config.yaml
hidden_size: 576
num_attention_heads: 9
hidden_act: "quick_gelu"
init_std_qkv: 0.0208
beta2: 0.99
schedule: "wsd"
Each number is 128 + 24 x the weight over the matrix's rms, rounded and kept within 0 to 255. Layers, rows and columns count from 0.

# layer 5 MLP down, 576x2304, rms 0.141, rows 466-559, columns 792-863
[[132 121 152 133 151 115 145  97 149 121  91 125 127 121 113 118 103  86 158 151 140 118  80  96  93 107  92 157 155 139 144 128 127 119 144 100  96 110 158 147 135  93 131  75 135  97 144 129 153 117 154 141 157 130 120 154  95 102 140 121 139 139 156 131 116 110  81 144  87 125 114 128]
 [107 116 160 159 106  55 105 142 176 100 165 139 122 111 154 128 155  79 102  99 158 131 161 112 147 146 138 158 147 138 144 125 120 137 148 153 125 138 101  90 147 130 133  81 130  81 145 100 105 138 157 112 125 100 119 103 131  98 140 120 127 111 143 130 148 126 110 111  98  99 129 124]
 [179  90 101 118 157 136 104 132 131 114 135  94 104 113 128 178 114 135  64 170 137 148 147 126 153 177  86  90 105 154 104 131 156 144 154  82 140 121 138 142 102 128 108 146 143 118 129 125 123 120 135 143  88 135  77 146  95 167 164 141 131 128 101 120  78 105 130  92  99 103 127 147]
 [156 135  79 136 131 126 146 157 101 153  58 131 115 152 107  90 177 159  84 123 112 151  55 112 120 160 125  90 165 149 150 122 122 133 150 119 157 136 157 153  78 176 137 107 117 104 139 158 102  91 151 135 130 150 126 141 125  95 139 144 139 147 109 143 141 117 125 151 121 109 134 162]
 [160  66 148 124 141 117 113  72 131 149 134 147 121 130 172  90  81 145 118 147 125 137 109 115 131 144 119 183 138 136 155 165 139 133 116 143 144 124 140 118 146 124 104 137 197 157 118 142  90 102 123 138 117 132  85 172 188  97 130 148 142  90 174 140 107 120 143 107 143 138 180 147]
 [100 116 139 115 143 146 166 110 138 158 126  61  85 125 154 138 127 177 112 103 155 123 139  91 111 133 122 183 117  68 139 114 162 125 112 152  98 113 139 148 118 128 108 151 137 153 115  80 134 131 158 141  79 136 149 186 113 159 105 135 146 133 104 151 108 161 124 137 140 180  86 135]
 [ 95 182 138 149 108 124 139 117 145 102 139 119 120 144  94 180 130 102 116 113 131 107 120 142  94 167  82 115  85 159 140 161 119 119 128 134 106 147 114 133 103 147 150 154 108 145 118 126 105 114 103 116 117 139 106 152  88 126 127 178 129 104 164 109  61 135 156 107 145 104 129 145]
 [138 121 115 149 100  94  79 123 134  91  87 111 148 118 161 122 109 152 142 115 112 135  90 132 110 127 108 134 133  95 106 121 140 117 121 170  91 157 123 117 134  89  90 112 145 162 134 130 109 143 149 139 136 166  77 106 108  96 134 126 115 125 121 169 121 150  81 141 122 100 124 140]
 [151 121 148 139 128  83 119 131 123 147 133 120 131 112 136 139 106 149 113 127 143 127 127 154 122 114 110 163 109 112 171 171 139 143 132 180 126 136 108 139 116 113 140 152 122 156 117  95 125  60 130 135  98 166  90 120 128 140 172 138 110 132 161 131  90  79  96 129 116  94 160  95]
 [104 140 159 142 125 155 112 109 104 147 147 121 143 139 126 144 117 152 125 134 138 120 160 148  96  87 138 107 156 143 114 140 104 120 124 139 149 117  96  96 100  91 112 136 114 143 109 112 153 166  99 117 126 133  92 125 128  95  95 109 121 127 115 129 151 105 111 129 132 155 161 107]
 [128 118 126 126 126 148 148 131 108 134 129 123 124 124 161 153 143 145 107 137 140 105 116 123 169  94 100 168 148 135 112 135 154 106 123 138 134 119  84 131 132 114 123 141  92 125 169  91 113 147 128 136 124  94 160 131  85 101 118 106 135 107 127 109 110 119 140 150 157 179 153 116]
 [107 148  89 115 142 142 142 102 133  72  97 145 105 123 108 102 143 140 161 134 128 124 100 156 142 138  99 135 160 111 137 109 142 144 101 127 104 150 121  91 125 100 117 156 143 154 147 148 118 155 136 131 108 118 152 137 104 103 151 133 143 130 110 103 110 105 143 124 153  98  89 127]
 [108 147 150 169 114 129 133 136 107 133  81 125  98  96 124  95 120  74 140 115 164 107 139 135 127 106 181 107 130 124 113 136 151 123 145 104  93 147 141 135 177 111  91 103 165  81 145 132 159 124 154 119 134 105 153 121 145 100  92  89 140 156 128 145 129 136 118 150 119 116 131  94]
 [149 113  98 104 128 135 102 128 100 115 141 145 128 197 135 121 136 140 111 121 134 135 131 155 120 127 102 148 131 133 108 121 137 139 140 107 105 149 141 141 110 127 139 179 148 128 150 129 122 137 117 132 131 130 149 136 101  86 143 144 144 142 143 141 139 141  95 130 130 145  90 154]
 [132 125 109 130  86 143 101  85 155 112 108 107 115  74 127  72 131 119 167 140 144 138 148 205  94 103 114 135 120 142 124  96 130 145 131 119 127 134 116  79 150 122 153 144 104 119 138 103 125 140 159 133 141 170 106 133 166 142 134 169 105 137 102 126 115 131 136 159 119 145 114 120]
 [145  99  78 116  66 109 143 135 140 112 136 117  90 106  81 130 116 129 143 122  88 132  96  82 130 132 123  98 127  92 120 121 163 159 134 186 126  93 110 133  99 109 128  77 163 180 104 136 153 107 148 119  89 196 157 141 120 130 135 127 129 119 172  96 112  86 150 171  96 150 127 132]
 [127 150 111 131 102 126 136 134  57  82 105 145 106 150 107 167 145 136 141 108  92 115 120 157 106 170 188  85 127 115 107 104 128 151 122 135 116 140 113 140 118  96 108 112 128 108 159 149  99 106 121 142 128  99 153 114 107  94 104 131 115 127 129 115 137 150 155 102 151 144 138 133]
 [151 135  86  98 181 149 136 126 133 116 141  82 124 145 175 126 152 143 131 159 157 129 144 103 119 162  72 124 143 136 144 151 125 147 113 147 162 109 106 143 145 125 124 145  96 134 102 128 115 150 117 120 146 141 123 151 132 127 123 120 119 135 145 114 187  99 126 143 178 100  83 147]
 [119 123 118 181 104 108 162 125 143 115 141 138 132 132 160 119 158  95 156 115 140 110 102 131 120 108 136 121 134 126 122 124 137 125 119 121 145 143 157  72 132 112 140 125 129 126 106 104 120 104 138 139 111  89 152 150 151 158 124 154 152 143 126 125 105 118 136 145 153 130 206 158]
 [116 101 112 147 132 131 147 177 146 116  85 107  85 111 142 117 153 162 121 112 136  94 127 122 113 117 116 103 142 113 150 114 117 155 158 104 109 132 149  99 100 140 135 105 156 144 156  90 136 113 139 144 137 142 117 162 131 116 123 141  99 123 187 157 155 125 102  87 140 138  96 111]
 [116 102  98 129 104 113 135 152 158 123 117  92 121 122 141 158 116 145 155 104 125 166 171 118 109 118 113 142 138 153 114 137 117 164 152 143 104 114 152 198 129 151  82 140 152 101 138 131 133 125  91 156  94 162 167 110 118 159 127 125 102 136 134 122 118 164 154 103 111 146 162 134]
 [129 111 111 128  88 107 123 135 112 145 116 150 110 192 130 147 109 118 166 150 159  99 142  92 111 142 149  99 133 111 163 139 157 122 124 138 105 143 165 112 157 101 145 131 110  97 138 141 152  78 119 110 142  97 126  92 113 148 124 149 107 109 125 131 113 125 104 134 194 106  96 165]
 [187 128 132 111 146 137 147  98 130 126 125  92 133 129 109  91 146 167 125 152 103 102 149 142 116  85 117 140 152 109 137 145 126 100  59 127 117 118 112 169 129 101 125 145 149 145 142 106 138 122 154 139 126 113 110 133 126 135 152 168 140 132 134 138 136 157 129  90 138 122 134 168]
 [106 123 125 116 152 109 157 121 125 167 143 122 125  89 139 140  93  88 112 158  73 124 177 113 148  75 147 128 120 136 108 114 138  90 136 151 140 141 156 125 105  88 169 102 128 113 127 146  99 161 113 132 133 127  99 108 156 130 122 160 167 129 129 120 150 122  98 102 123 105 131  97]
 [148  89 186 142 101 101 106 108 106 136 142 128 145 117 138 156 162 109 115 165 166 116 130 110 115 154 130 120 124 160 122  88 136 129 103 146 133 154  88 107 147 112  76 141  98 143  82 139 129 111 121 102 100  99 106 181  80 106 137 137 143  91 128  94 111 132 138 121 107 124 103 113]
 [110 125 144 117  87 158 146 147 133 169 150 152 113 131 156 133 129 137 119 153 119 125 118 128 147 116 103 150  85 109 145  83 116 148 114 147 127 144 144  86 113 143 139 161 168 127 116 140  99 130  91 157 156  87 116 156 148 126 160 125 123 137 114 137 156 105 181 118 118 117 112 141]
 [116 113 121 126 124 100 150 155 117 118  88 142 137 128 126  32 105 108 106 169 110 100 113 156  89 126 146 167 110 135 141 136 124  96 132 127 154 164 108 116 132  54 190  99  95 122  83 110 113 142 105 118  82  85 111 122 148 119 131  97  72 126  99  77 123 144  86 162 138 134 159  96]
 [ 76  81 169 121 125 175 104 147 112 151 174 131 130  85 130 119 129 134 139  88 186  94 116 101 140 117 133 125 127 160 142 130 129 186 114 157 193 141 136 107 116 139 123 132  97  91 145 166 138 149 105 121 158  86 124 104 119 185 154 131 130 142 145 120 105 132 136 109 125 156 138 103]
 [117 157 145 111 140 146 127 137 111 134 145  93 121 145 123 161 123 121 128 137 136 161 139 122 111 134 128 120 127 120 119 134 101 131 106 122 139 131 148  98 129 149 115 152 157 146 106 143 125 167 124 115  86 122 172  83 140 186 127  99 144 132 142 146 146 145 116 143 127  90 131 154]
 [167 117 123 102 113 123 107 125 130  99 138  96 133 143 142 152 157 133 136 104 106 123 113 122 120 120 163  92 116  99 147 130 137 145 117 101 100 111 117 121  99 137 113 106 103 107 163 147 127 100 129 114 154 107 121 118 149 112  86 117 159 153 184 125  93 139 143 109 157 121 111 135]
 [163 149 109 139  98 159  95 115 134 129 104 132 126 157 146 138 113 150 124 129 167 157 147 151 109 133 182 101 147 116 158 137 123 140 131 123 169 111 131 132 117 124  88 132 111 147 135 116 140  96 105 115 123 100 120 134 122 166 107 107 113 121 148 162 132 159 137 114 127 121  62 169]
 [127 148 157 151 112 126 153 110 150 134 119 172 142 121 112 101 133 102 127 144 112 142  58 133  97 120 158 109 132 163 105 121 117  73 100 142 111 117 114 133 120 152 138 115 144 141 118 124 155 110 100  98 172 168 127 104 138 127 154 108 114 114 131 133 109 140 138 130 122 134 100 152]
 [114 109 152 144 122  97  90 157 130 183 109 153 122 117 152 110 129 165 135 159 171 135  87 130 131 160 173  73 122 158 138 186 146 163 150 158 146  95 126 122  96 162 126 113 149 167 119  96 130 122  81 157 128 140 127 132 146 152  98 116  87 132 135 141  77 162 151  89 130 139  93 128]
 [142 161 108 138 110 146 128 121 179 108  91 176 133 103 160 129 159  42 107 127  86 149 126 100 145 158 116 136 133 121 141 120 137 165 108 157 197 175 114  73 107 153 132 161 126 110 113 135 155 155  92 134 152 128 131 117 133 120 140 165 141 135 127 136 135 137 111 145  88  98 155  75]
 [102  99 119  83 129 125 104 101 117 154 151 117 114 124 136  97 164  90 113 188  99 144 132 159 131 126 149  88 111 113 137 150 113 124 128 120 106 120 115 150 135 157 152 113 160 148 182 115  94 120 133 116 176 106 153 146 152 154 124 124 158 148 108 151 138 173 115 141 122 139 126  96]
 [135 138  89 151  90 143 106 106 122 155 137 130  93 109 148 114 127 121 128 155 126  86 117 185 140 151 132 110 117 163  97 116 144 113  77 132 155 130 128  98 122 150 124 125 116 153 127 175 112 130 107 151 129 111  98 161 112 135 154 118 155 146 145 136 139 111 127  87 149  87 124 131]
 [144 126 144 163 129 110 153 148 131 131 117 102 139  94 136 145 108 119 140  99 142 142  90 115 161 156  98 163 122 132  76 134 157 135 115  76 101 125 112 131  93  96  92 121 140 126 144 107  92 128 119 150 102 179 129 143 136 129 124 139 125 149 115 138 112 138  82 124 121 100 113 114]
 [107 130 127 132 156 136 118  95  91 107 103  75 151 139 150 128 106 119 114 164 138 125 137 149 123 140 106 141  84 160 136 133 142 122 119 151 133 149 108 102 130 163 125 175 102 122 112 139 177 196 131 165 132 156  83  87  89 136 135 125 168 136 103 116 134 161 157  79  85 123 102 197]
 [125 180 160 105 141  83 129 132 105 115 130 179  77 156  99 110 139 122 137 127 111 104 126 100 123 136  95 130 169 134 158 146 175 180 104 174 124 132  96 157 137 133 113 132 123 153 149 158 132 115 138 150 128 149 181 145 137  92 147 150 125 115 106  76 150 131 105 136 117 131 163 119]
 [137 136 158 104 141 144 106 110 134 130 165  79 131 128 122 163  82 121 108  56 102 132 142 127 124 110 121 145 153 113 139  95 121 158 115 108 119 150 154 138 128 103  97 123 160 140 144 182 151 137 116 140 142  80 135  89  93 142 157  92 139 113 143 163 150 154 106  95  86 139 153 111]
 [153 122  95  95 109 133 110 127 146 165 117 137 166 109 159 136 116 132 157 104 115 151 140 124 110 134 161 167 177 163 148 124 133 188 111 118 130 134  89 143 137 143 110 104 193 104 151 141 161 116 104 112 131 104  79 140 119 106  87 128  66 156 114 139 148 188 105 101 141 168 123 189]
 [154 138 116 110 123 122 109  96 121 118 131 132 122 147 138 159 177 122 137  95 133 113 134 175  73 128 137 107 140 116 130 120 157 102  60 118 131 164 125 117 130 160 128 110 116 151 150 130 114 145 142 119 108  93  67 111 134 101 130 102 138 122 180 150 162 134 139 113 127 121 120 108]
 [151 104 142 102 101 148 117 124 125  95 104 130  95 118  95  95 154 120 166 110 137 122 130 117 179 151  90 140 171 125 152 123 128 116 116 159 127 139 122 105 135 119 163 120 130 119 152 140 133 129  89 107 139 109 133 129 121 120 148 137 128 142 129 111 143 132 136  85 153 150 119  95]
 [134 105 137 125 154 142 110 131 161 159 144 116  51 154 201 159 140 138 181 140 147 137 161 110 157 140 142 135 148 129 146 129 111 144 131 131 106 181 178 101 132 138 143 116 130 140 148 131 124 190 107 125 110  92 147 126 106  92 127 150 138 160 123 135 121 139 123 112 149 148  98 154]
 [141  87 134 128 134 136 132 139  96  95 152 133 133 166 204 113 132 119 135 108  76 154 142 166 105 172 146 157 150 119 145 101 113 131 130 139 125 124 169 111 102  86 116 126 146 152 134 183 126 128 142  92 192 106 127 144  70 100 140 112 111 149 136 121 133 113 124 130 171 184 108 121]
 [143 120 126 128 112 161 113 116 149 106 109 140 151 146 172 132 132 145  91 138 165 133 156 132 177 113 161 151 144 138 122 116 119 132 108 151 100 122 143 125 137 107 127 124 122  81 142 121 127 137 143 162 154 105 118 197 156 168 128 119 129 111 123 123 131  93 127 149 136 142 152 125]
 [139 143 139 105 102 120 135 169 123 101 137 131 130 104 140 143 127 121  97 141 149 140 117 156 116 159 137 127 151 109 147 139 100 132 146 129 125 160  86  85 177 166 150 114 161 161 142 128 153 135 160 137 119 149 111  92 142  97 123 100 109 173 117 110 112 106 125  96 142 105 147 178]
 [124 121 142 140 116 174 139 132 130 102 140 118 134 132 125 135 140 158 136  86 124 152 139 142 155 156 130  87 117 129  94  71 113 152 137 114 111 119 105 100  97  69 101 102 107 127 141 179 140  97 139 105 120 147 110 135 133 121 100 116 172 129 150 111 168 106 128 116 113 130 100 180]
 [147 125 137 130 113 116 144  81 148 130 126 156 130 135 136 137 154 141 130 130 147 114 115 135 152 133 104  90 140 128 102  71 139 106 103  84 174 113 158 124 148 130 133 105 114 106 104  96 107 163 167 139 140 146  96 179 144 114 170 125  84 128 133 139 136 135 169 130 147 117 109 159]
 [147 147 113  95 128  93 146 112 128 156 158 104 145 134 113 120 121 158 124 130 103 152 144 126 166 113 141 145  91 145 125  91 130 100 133 125 158 101 154  87 113  49 117  45 153 140 135 126 135 119 124 142  92 136  98 117 155 156 132 117 106  79  88 113 147 158 107 151 130 155 160 108]
 [ 89 149 103 195 140  77 156 117 117 126 138 103 106 112 129 137 118 111  91 114 142  93  77 108 145 141  92 147 108 157 170 146 142 134 130 113 158 116 142  80 154 103 133 111 109 126 108 144  99 174 135 117 120 135 165 147 141 128  98 128 101 149  85 152 113 141 124 133 119 143  99 136]
 [128  98 161 137 105 108 153 130 104 127 149 149 155 151 134  86  96 159 111 120 114 121 120 126 120 164 133 153 111 140 127 137 160 136 119 148 151 137 121  79 134 138 113 155  95 155 107 119 149 145 135 131 172 126 109 105 133 158  90 123 175 159 129 134 114 154 145 115 122 111 140 120]
 [128 109 141 124  96 132 104  97 114 141 116 177 141 105 139  79 115 113  80 124 160 149 175 128 155 152 113 145 114 128 172 100 120 139 123 143 121 100 167 143  93 110 174 144 117 138 155  95 147 117 127 130 179 142 131 139 164 152 124 102 151 136 126 121 105  70 109 164 172 121  91 135]
 [148 122 159 147 117 112 115 149 142 104 161  98 130 133 169 129 107 101 142 114 126 127  94 105 151 128 122 179 123 128 160 133 169 199 112  89 151 168 106 107 134 144 114 152 121  94 164 145 105 117 140 102  99  99 119  82 136 111 128  92 175 173 111 168 112  99 101 144 108 121 152 134]
 [133 101 156 108 143 179 155 130 115 161 120 103 112 138 166 148 144 146 171  95 161 125 139 124 159 135  95 124 154 175 128 115 120  57 134  92  88 115 130 128 124  85 107 132 131 140 103 156 113 123 130 121 110 116 125 114 109 125 148 138 132 105 153 129 124 120 141 141 114 180 147 141]
 [123 110 170 169 134  92 125 142 112 126 146 136 128 143  91  87 116 165 118 105  84 130 111 140 161 119 100 108 126 146 137 135 126 144 108 152 129 132  86 153  99 124 127 136 129  88 157  97 106 130 136 149  68 101 122 115 126  76 134 139 151 159 123 149 115 134  99 158 170 105 148 118]
 [148 152 147 180 132 119 132 128 109 118  77 116  92 136 149 119 112 133 102 114 139 133 137 146  91 163  65 127  98  93 144 126  96 112 123 115 163 109  91 100 162 158 106 122 141 116  85 106 123 111 133 103 149 158 107 165 113 166 130 152 154 170 105 148 114 128 125 126  91 127 142 138]
 [127 100 155 116 140 119 116 102 145 151 124 101 162 167 118 140 173 169  99 102 116 132 136 128 142 133 131 127 158 126 120 125 135 165 105 132 131 140 129 156  97 130 133 107 100 111 122 139 123 152 133 157 143 109 120 143  85 124 131  96 121 143 132 145 142  99 147 145 144 102 153 120]
 [135 142 127 141 151 113 145 152 115 159 135 108 142 124 149 142 108 129 130 165 154 145 146  99 153 115 175 152 139 119  96 104 116 144 150 132  96 123 148 113 140 115 118 129  94 104 137 121 179 132 120 130  77 124 104 151 133 102 110 103  99 154 136 138 127 160  95 139 138 149 147  89]
 [114 140 119 106 151 123 143 134 167 137 136 146 143 130 109 136 152 145  85 141 149 101 112  68  89 102 156 122 139 145 100 144 165 143 109 110 115 136 148 157 143  99 173 113 158 112 135 162 137 150 158 119 119 116 120 125 153 161  79  96 148 108 168 132 102 131 177 139 146 154 156 108]
 [132  93 125 141 183 166  79  95 121  92 102 119 123 122 165 111 129 133 183 139 136  98 131  99 117 150 161  97 115 132 164 117 100 189 134 120 133  93 152 176 127 145 116 106 156 118  93 107 124  68 108 131 150 113 119 134 158 104 118  80 110  71 145 172 161 129 131  95  84  86 113 155]
 [178 127 144 108 135 129  83  92 103 134 150 114 150 139 162 111 110 120 106  95 161 151 138 157 106 121 122 116 104 149 105 134 136 142 128 133 112 130 106 149 109  76  86  90 115 137 110 121 170 148  65 116 139 106 131 139  98 119 179 110 103  99 125 127  88 103  86 107 151 143 137 141]
 [144 182 118 132 112 100 148  95 164 126 107 130 118  64 103 121 114  88 134 146 127 119 121 120 141 168 177 118 102 136 136 113  95 126 153  80 113 115 174 136  99 161 166 114 134 160 128 163 138 161 158 141 142 112 150 117 131 107 111 147 166 123 115 109 113 107 139 106 124 137 107 159]
 [ 96 111 106 142  99 146 104 161 124 167 147 135 127 155 136 114 119  99 112 105  94 132 125 134  85 111 151 136 122 150 134  79 104 153 125 165  86 148 125 120 113 150 146 117 120  96  92 147  80 130 116 131 156 111 108 164 131 136 102 146 141 137 126 119 104  98 138  97  94 142 117 140]
 [115 132 109 138 108 154 176 188 171 112 123 119 108 135 147 151 157 127  90 130 176 123 142 119 125 154 145 158 111 173 151 107 131 121 131 139 124 106 172 145 135 126 148 135 123 132 131 117 163 102 130 131 136 151 112 148 120 120 132 118 109 115 107 153 132 129 143 109 119 109  90 123]
 [153 125 105 152 150 152 106 102 166 137 122 123 130 115 109  94 149 131 121 117  94 102 138 161 167  97 143 132 115 131 161 146 110 101 138 157 136 134 123 118 103 122 139 109 144 150 105 157  75  99  77 113 103 162 156 127  92 121 101 134  60 100 119 129  69 117 177 133 139 156 129 146]
 [125 127 146 145 140 103  92 137 131 126 127 119 126 145 155 102 148 119 163 114  91 127 102 113  83 129 159 136 129 132 148 136 107 130 118 111 127 115  81 102 108 128 122 148 127 141 140 117 144 111 122 118 113  87 110 108 147  92 135 139 157  88 129 127 131 112 148 169 143 116 143 159]
 [ 74 153 133 157 115 117 135 155  94 160 119 172  82 120 144  93  62 130 140 185 101 138 125 165 118 146 170 159 153 139 154 126 144 126 132 155 157 125 140 136 191 104 143 173 143 113 162 146 146 143 137 143 103 134  98 142 117 121 129 148 146 115 111  98 149 184 142  90 131 129 126 117]
 [112 129 124 145 146 129 121 170 125 115 135 118 161 108 130 145 165 128 145 139 124 115 139 127 112 123 119  75 110 130 133 146  66 110 125 138  72 147 114  98 147 155 156 176 127 138  88 139 125 135 120 111 121 128  90 114 171  85 155 152 111 133 137 143 115 173  88 179 155 155 153 164]
 [134 127 107 130 113 151 114  98 154 142 128 140 107 142 170  81 139 127 142 128  84 133 162 115 122 160 174 115  62  94 140 130 125 103 135 144  95 157 108 151 136 166 154 100 138 117 139 163 103  99 184 123 113 113  87 154 121 119 123 136 130  97  89 119 125 153 164 115 112  88  99 138]
 [124  99 108 134 156 142 122 118 122 118 147 121 169 116 122 111 117 111 153 121 132 121  68 137 144 124 128 116 133 108 117 125 126  94 132 124 170  74 102 142 150 127 113 126 115 122 126 133 153 162 104 148 196 146 128 115 117 109 133 147 119 108 132 135 105 139 139 154 105 125 143 118]
 [ 73 128 114 119 117 161 140 128 139 145 125 113 162 134 152 116 160 139 149 161 136 143 150 127 155 144  95 135  96 133 123 115 142 114 133 139 133 103  82 176 150 169  97 119 142 117 159  71 137 137 112 125 140 155 143  85 165  99 131 133 141 107  88 154 138 149 158 100 140 113 133 124]
 [154 135 134  83 156 109  79 111  85 123 130 137 120 113  82 159 117  99  94 116 129 138 189 137 109 126 118 111 156 103 139 155 135 131 160 141 115 111 130 105 117 133 133 152 124 118 128 125  94 118 131 142 155 133 160 151 134  96 158 122  91 112 141 126 141 155 100  86 135 143  78 120]
 [125 144 135 159 117 109 126 107 120 127 169  75 106 139 163 105 155  96 105 137 151 147 121 136 120 131  64 107 121 186 112 151  97 110 111 122 118 126 134  72 161 123 106 133 126 126 145 108 156 145 122 124 132  88 127  82 144 132 140 111  61  76  86 143 154 151  84 124 150  92  72 111]
 [ 94 132 113 111 124 160 119 138 117 148 180 150 152 134 145 107 155 111 123 157 118  91 161 131 153 108  92 100 144 150 115 130  73 160 123 143 124 134 101 139 190 141 143 148 102 149 140  95 109 152 118 121 145 139 157 104 106 160 134 156 154  83  79 114 120 163 150  76  90 107 135 131]
 [153 122 152 146 163 109 100 156 140 174 104 149 128 127 105 141 124 100 130 119 120 140 143 100  99 103 103 109 146 118 149 146 130 107 109 125 128 113 115 118 121 126 120 114 169 185 164 124 131 147 117 108 120  75 167 127 129 135 140 153 138  95 116 126 155 111  84 129 158 127 114 167]
 [160  84  95 113 153 108  83 139  94  91  86 119 141 186 112 114 133 122 133  98 109 121 119  81 150 119 141  92 143 134 165  85 103 115 150 145 154 152 134  89 128 148 164 138 178 142 164 153 101  92 165 173 129 132 144 162 141 129 111 106 171 125 115 118 167 136 114 128 101 128 136  83]
 [ 95  85 104 115 105 130 120 131 133 143 136 120 156 113 163 142 165 130 124  99 119 113 136  93 150 118 108 129 139 108 123 105  96 167 142 103  85 110  90  97 156 134 174 129  76 118 147 127 141 107 185 127 101 107 134 109 110 121 153 135 150 115 133 118 166 126 137 146 122 140 122 128]
 [171 130 103 121 139 158 146 110  94 138 109 110 142 109 133  70 122  88 113 117 150 153 149 125 119 147 162 128 126 125 120 150 111 179 129  93 121 108 131 139 154 144  91 136 125 133 153  98  99 140 170 148 103 153 167 117 141 137  67 116 155 111 121 120 136 164 135 107 129 114 142 119]
 [146 118 139 132 159 105 137 117 118  86 148 105 110 115 154  95 147 128 124 113 123 148 118 129 161 135 110 120 129 158 123 140 154  97 150 114 102 145  98 115  98 141 123 164 108 168 122 128 132 142  87 114 144 135 102 148 111 143 110 135 137 124 167  95 163 132 125 117 121 110 102 104]
 [ 92 119 117 146 138 125 127 162 110 127 127 166 153  70 148 114 128 131 144 157 121 142 126 113 118 156 127 104 133 110 129 112 135  65 162 145 153  97 162 114 154 114  93 138 127  92 134 135  94 126 155 133 121 119 119 147 133 125 123 123 140 103 140 156  96 179 130 144 130 151 117 129]
 [136 116 107 140 114 108 107 154 129 179 149  97 130 177  99  87 157 117 118  92 145 132 136 100 114 129 143 121 137 141 124  92 103 107 153  99 117  86 146 128 129 134 111 143 142 147 164 152  97 174  97 122 171 121 117 163 151 139 140 105 140  72 147 138 108 133 115 126 143 145 126 151]
 [ 70 132 141  46 103 134 122 135 156  93 143 168 109 131 171  96 126 169 133 167 169 117 123 101 142  94 133 155 144 147  80 126  88 106 167 134 133 135 106  91 126 119 103  94 111 128 139 137 117  95 128 150 143 145  98 144  83 146 168 105  98 138  99 160 179 122  76 137 161 125 165 152]
 [145 126 122 191 132 130 150 143  97 162 150  72 130 145 112 152 111 110 181  97 124 106 131  83 129 181 134  99 136 111 123 136 116  87 127 141 153 151  92 109 109  75 135 156 151 122 138 124 107  94 117 130  98 142 161 132 174 144 171  87 143 106 110 131 151 129 132 128 108  99  98 159]
 [111 156 120 125 145 104 122 163 132 141 133 142 154 128  97 117 116 157 117 129 122 146 111 130  89 136 156 155 157 120 125 117 125 152 123 115 147 127  93 176 138 100 154 142 106 135 138 113 101 117 149 136 116 116  24 113 131 141 142 142 129 122 136 123 118  80 139 110 140 123 124 128]
 [112 131 160 104 108 149 155 124 184 111 124 121 152 143 112 162 123  95 167 194 156 152 134 136 112 159 100 135 123 104  85 115 103 127 106  92 127 132 142 117  77 134 161 128 118 153 128 137 140 119 103 128  90 107 124 160 138 128 113 175 127 135 129 146 172 101 142 120 129 143  84 173]
 [152 165 113 138 130 154 148  73 137 135 131 129 170  97 162 151 118 157 156 138 129  95 122  97  97 108 125  92  91 103 116 117 138  91 115 122 115 133 148 124 158 117 140 144 154 175 131  81 132 166 128 146 107 147 129 171 114 145  94 141 155 103 110 124 119 120 111 112 142 158 126 129]
 [134 140 133 102 122 110  99 145 176 170 178 145 113 123 141 132 125 132 104 135 125 139 146 149 133 123 100 113 164 160 115 101 165 136 159 106 118  66 102 131 159 170 112 137 115 101 130 135  93 112  74 115 154 153 104 145 155 126 153 120 161 105 166 121 157 123  71 121 159 151 184  94]
 [102 136 124 153 142 128 114  92 125 122 152 121 142 152 114 156  97 132 118 153  87 128 110 130 146 153 146 109 139 136 111 107 146 175 123 152 129 161 110 160 154 120  95 138 133 139 169 114 153 139 145 123 152 124  89 139 110 140 148  90 121 188 100 136 134 137 119 141 101  95 105 121]
 [124  93  86 116 105 179 143 140 109 137 132 139 147 130  91 138 146 125  75  97  86 122 134 128 127 142 101 128 118  96 101 126 101 148 123 128 140 168 123 163 140 114 100 137 117 110 142 100 159  94 100 121 138 131 120 100 112 125 131 144 130 133 149  95 152 129 115 131  80 153 146 101]
 [146 148 167 131 135  94 117 113 139  83 150  74 125 135 132 165 130 122 130 135 149  98 160 144 153 125 131 128  90 128 164 124 126 146 149 159 100 162 102 140 135 166 119  96 157  84 104 140 112 100 148 123  91 172 136 141 152 142 185  97 164 185  97 155 113 120 142 146 120 120 153 113]
 [133  90 140 142 133 135  75 115 100  93 122 143 110 159 147 167 116 145 143 145 120 114 129 135 146 124 107 130 108 142 143 114 184 166  97  87 154 117 111 134 138  93 137 155 131 152 126 126 132 123 148 133 180 128 136 142  89 164 114 150 104 136 133 125 142 149  93 112 150 101 156 100]
 [173 165 153 141 119 115 130 128 137 161 103 143  98 127 155 147  91 126 185 153 119 139 104 143 108 150 152 174 176 143 123 140 119 100 118 113 132 119 141 145 147 109 108 109 130 109 132 112 149 154 105 127 115 175 162 153 115 112 155 108 130 142 133 149 202 111 127 163 106 118 170 148]
 [144 124 116 128 147 131 111 115 126 114 136 153  76 138 146  93 132  89 114 134 105 131 161 123 100 146 110 126 135 116 128 102  95 146  92 153 121 132 156 153 115 120 126 177 147 153 128  99 119  96 149 129 136 179 149 124 108 143  97 117  91 116 115 139 107 162  97 119 159 146 125 102]]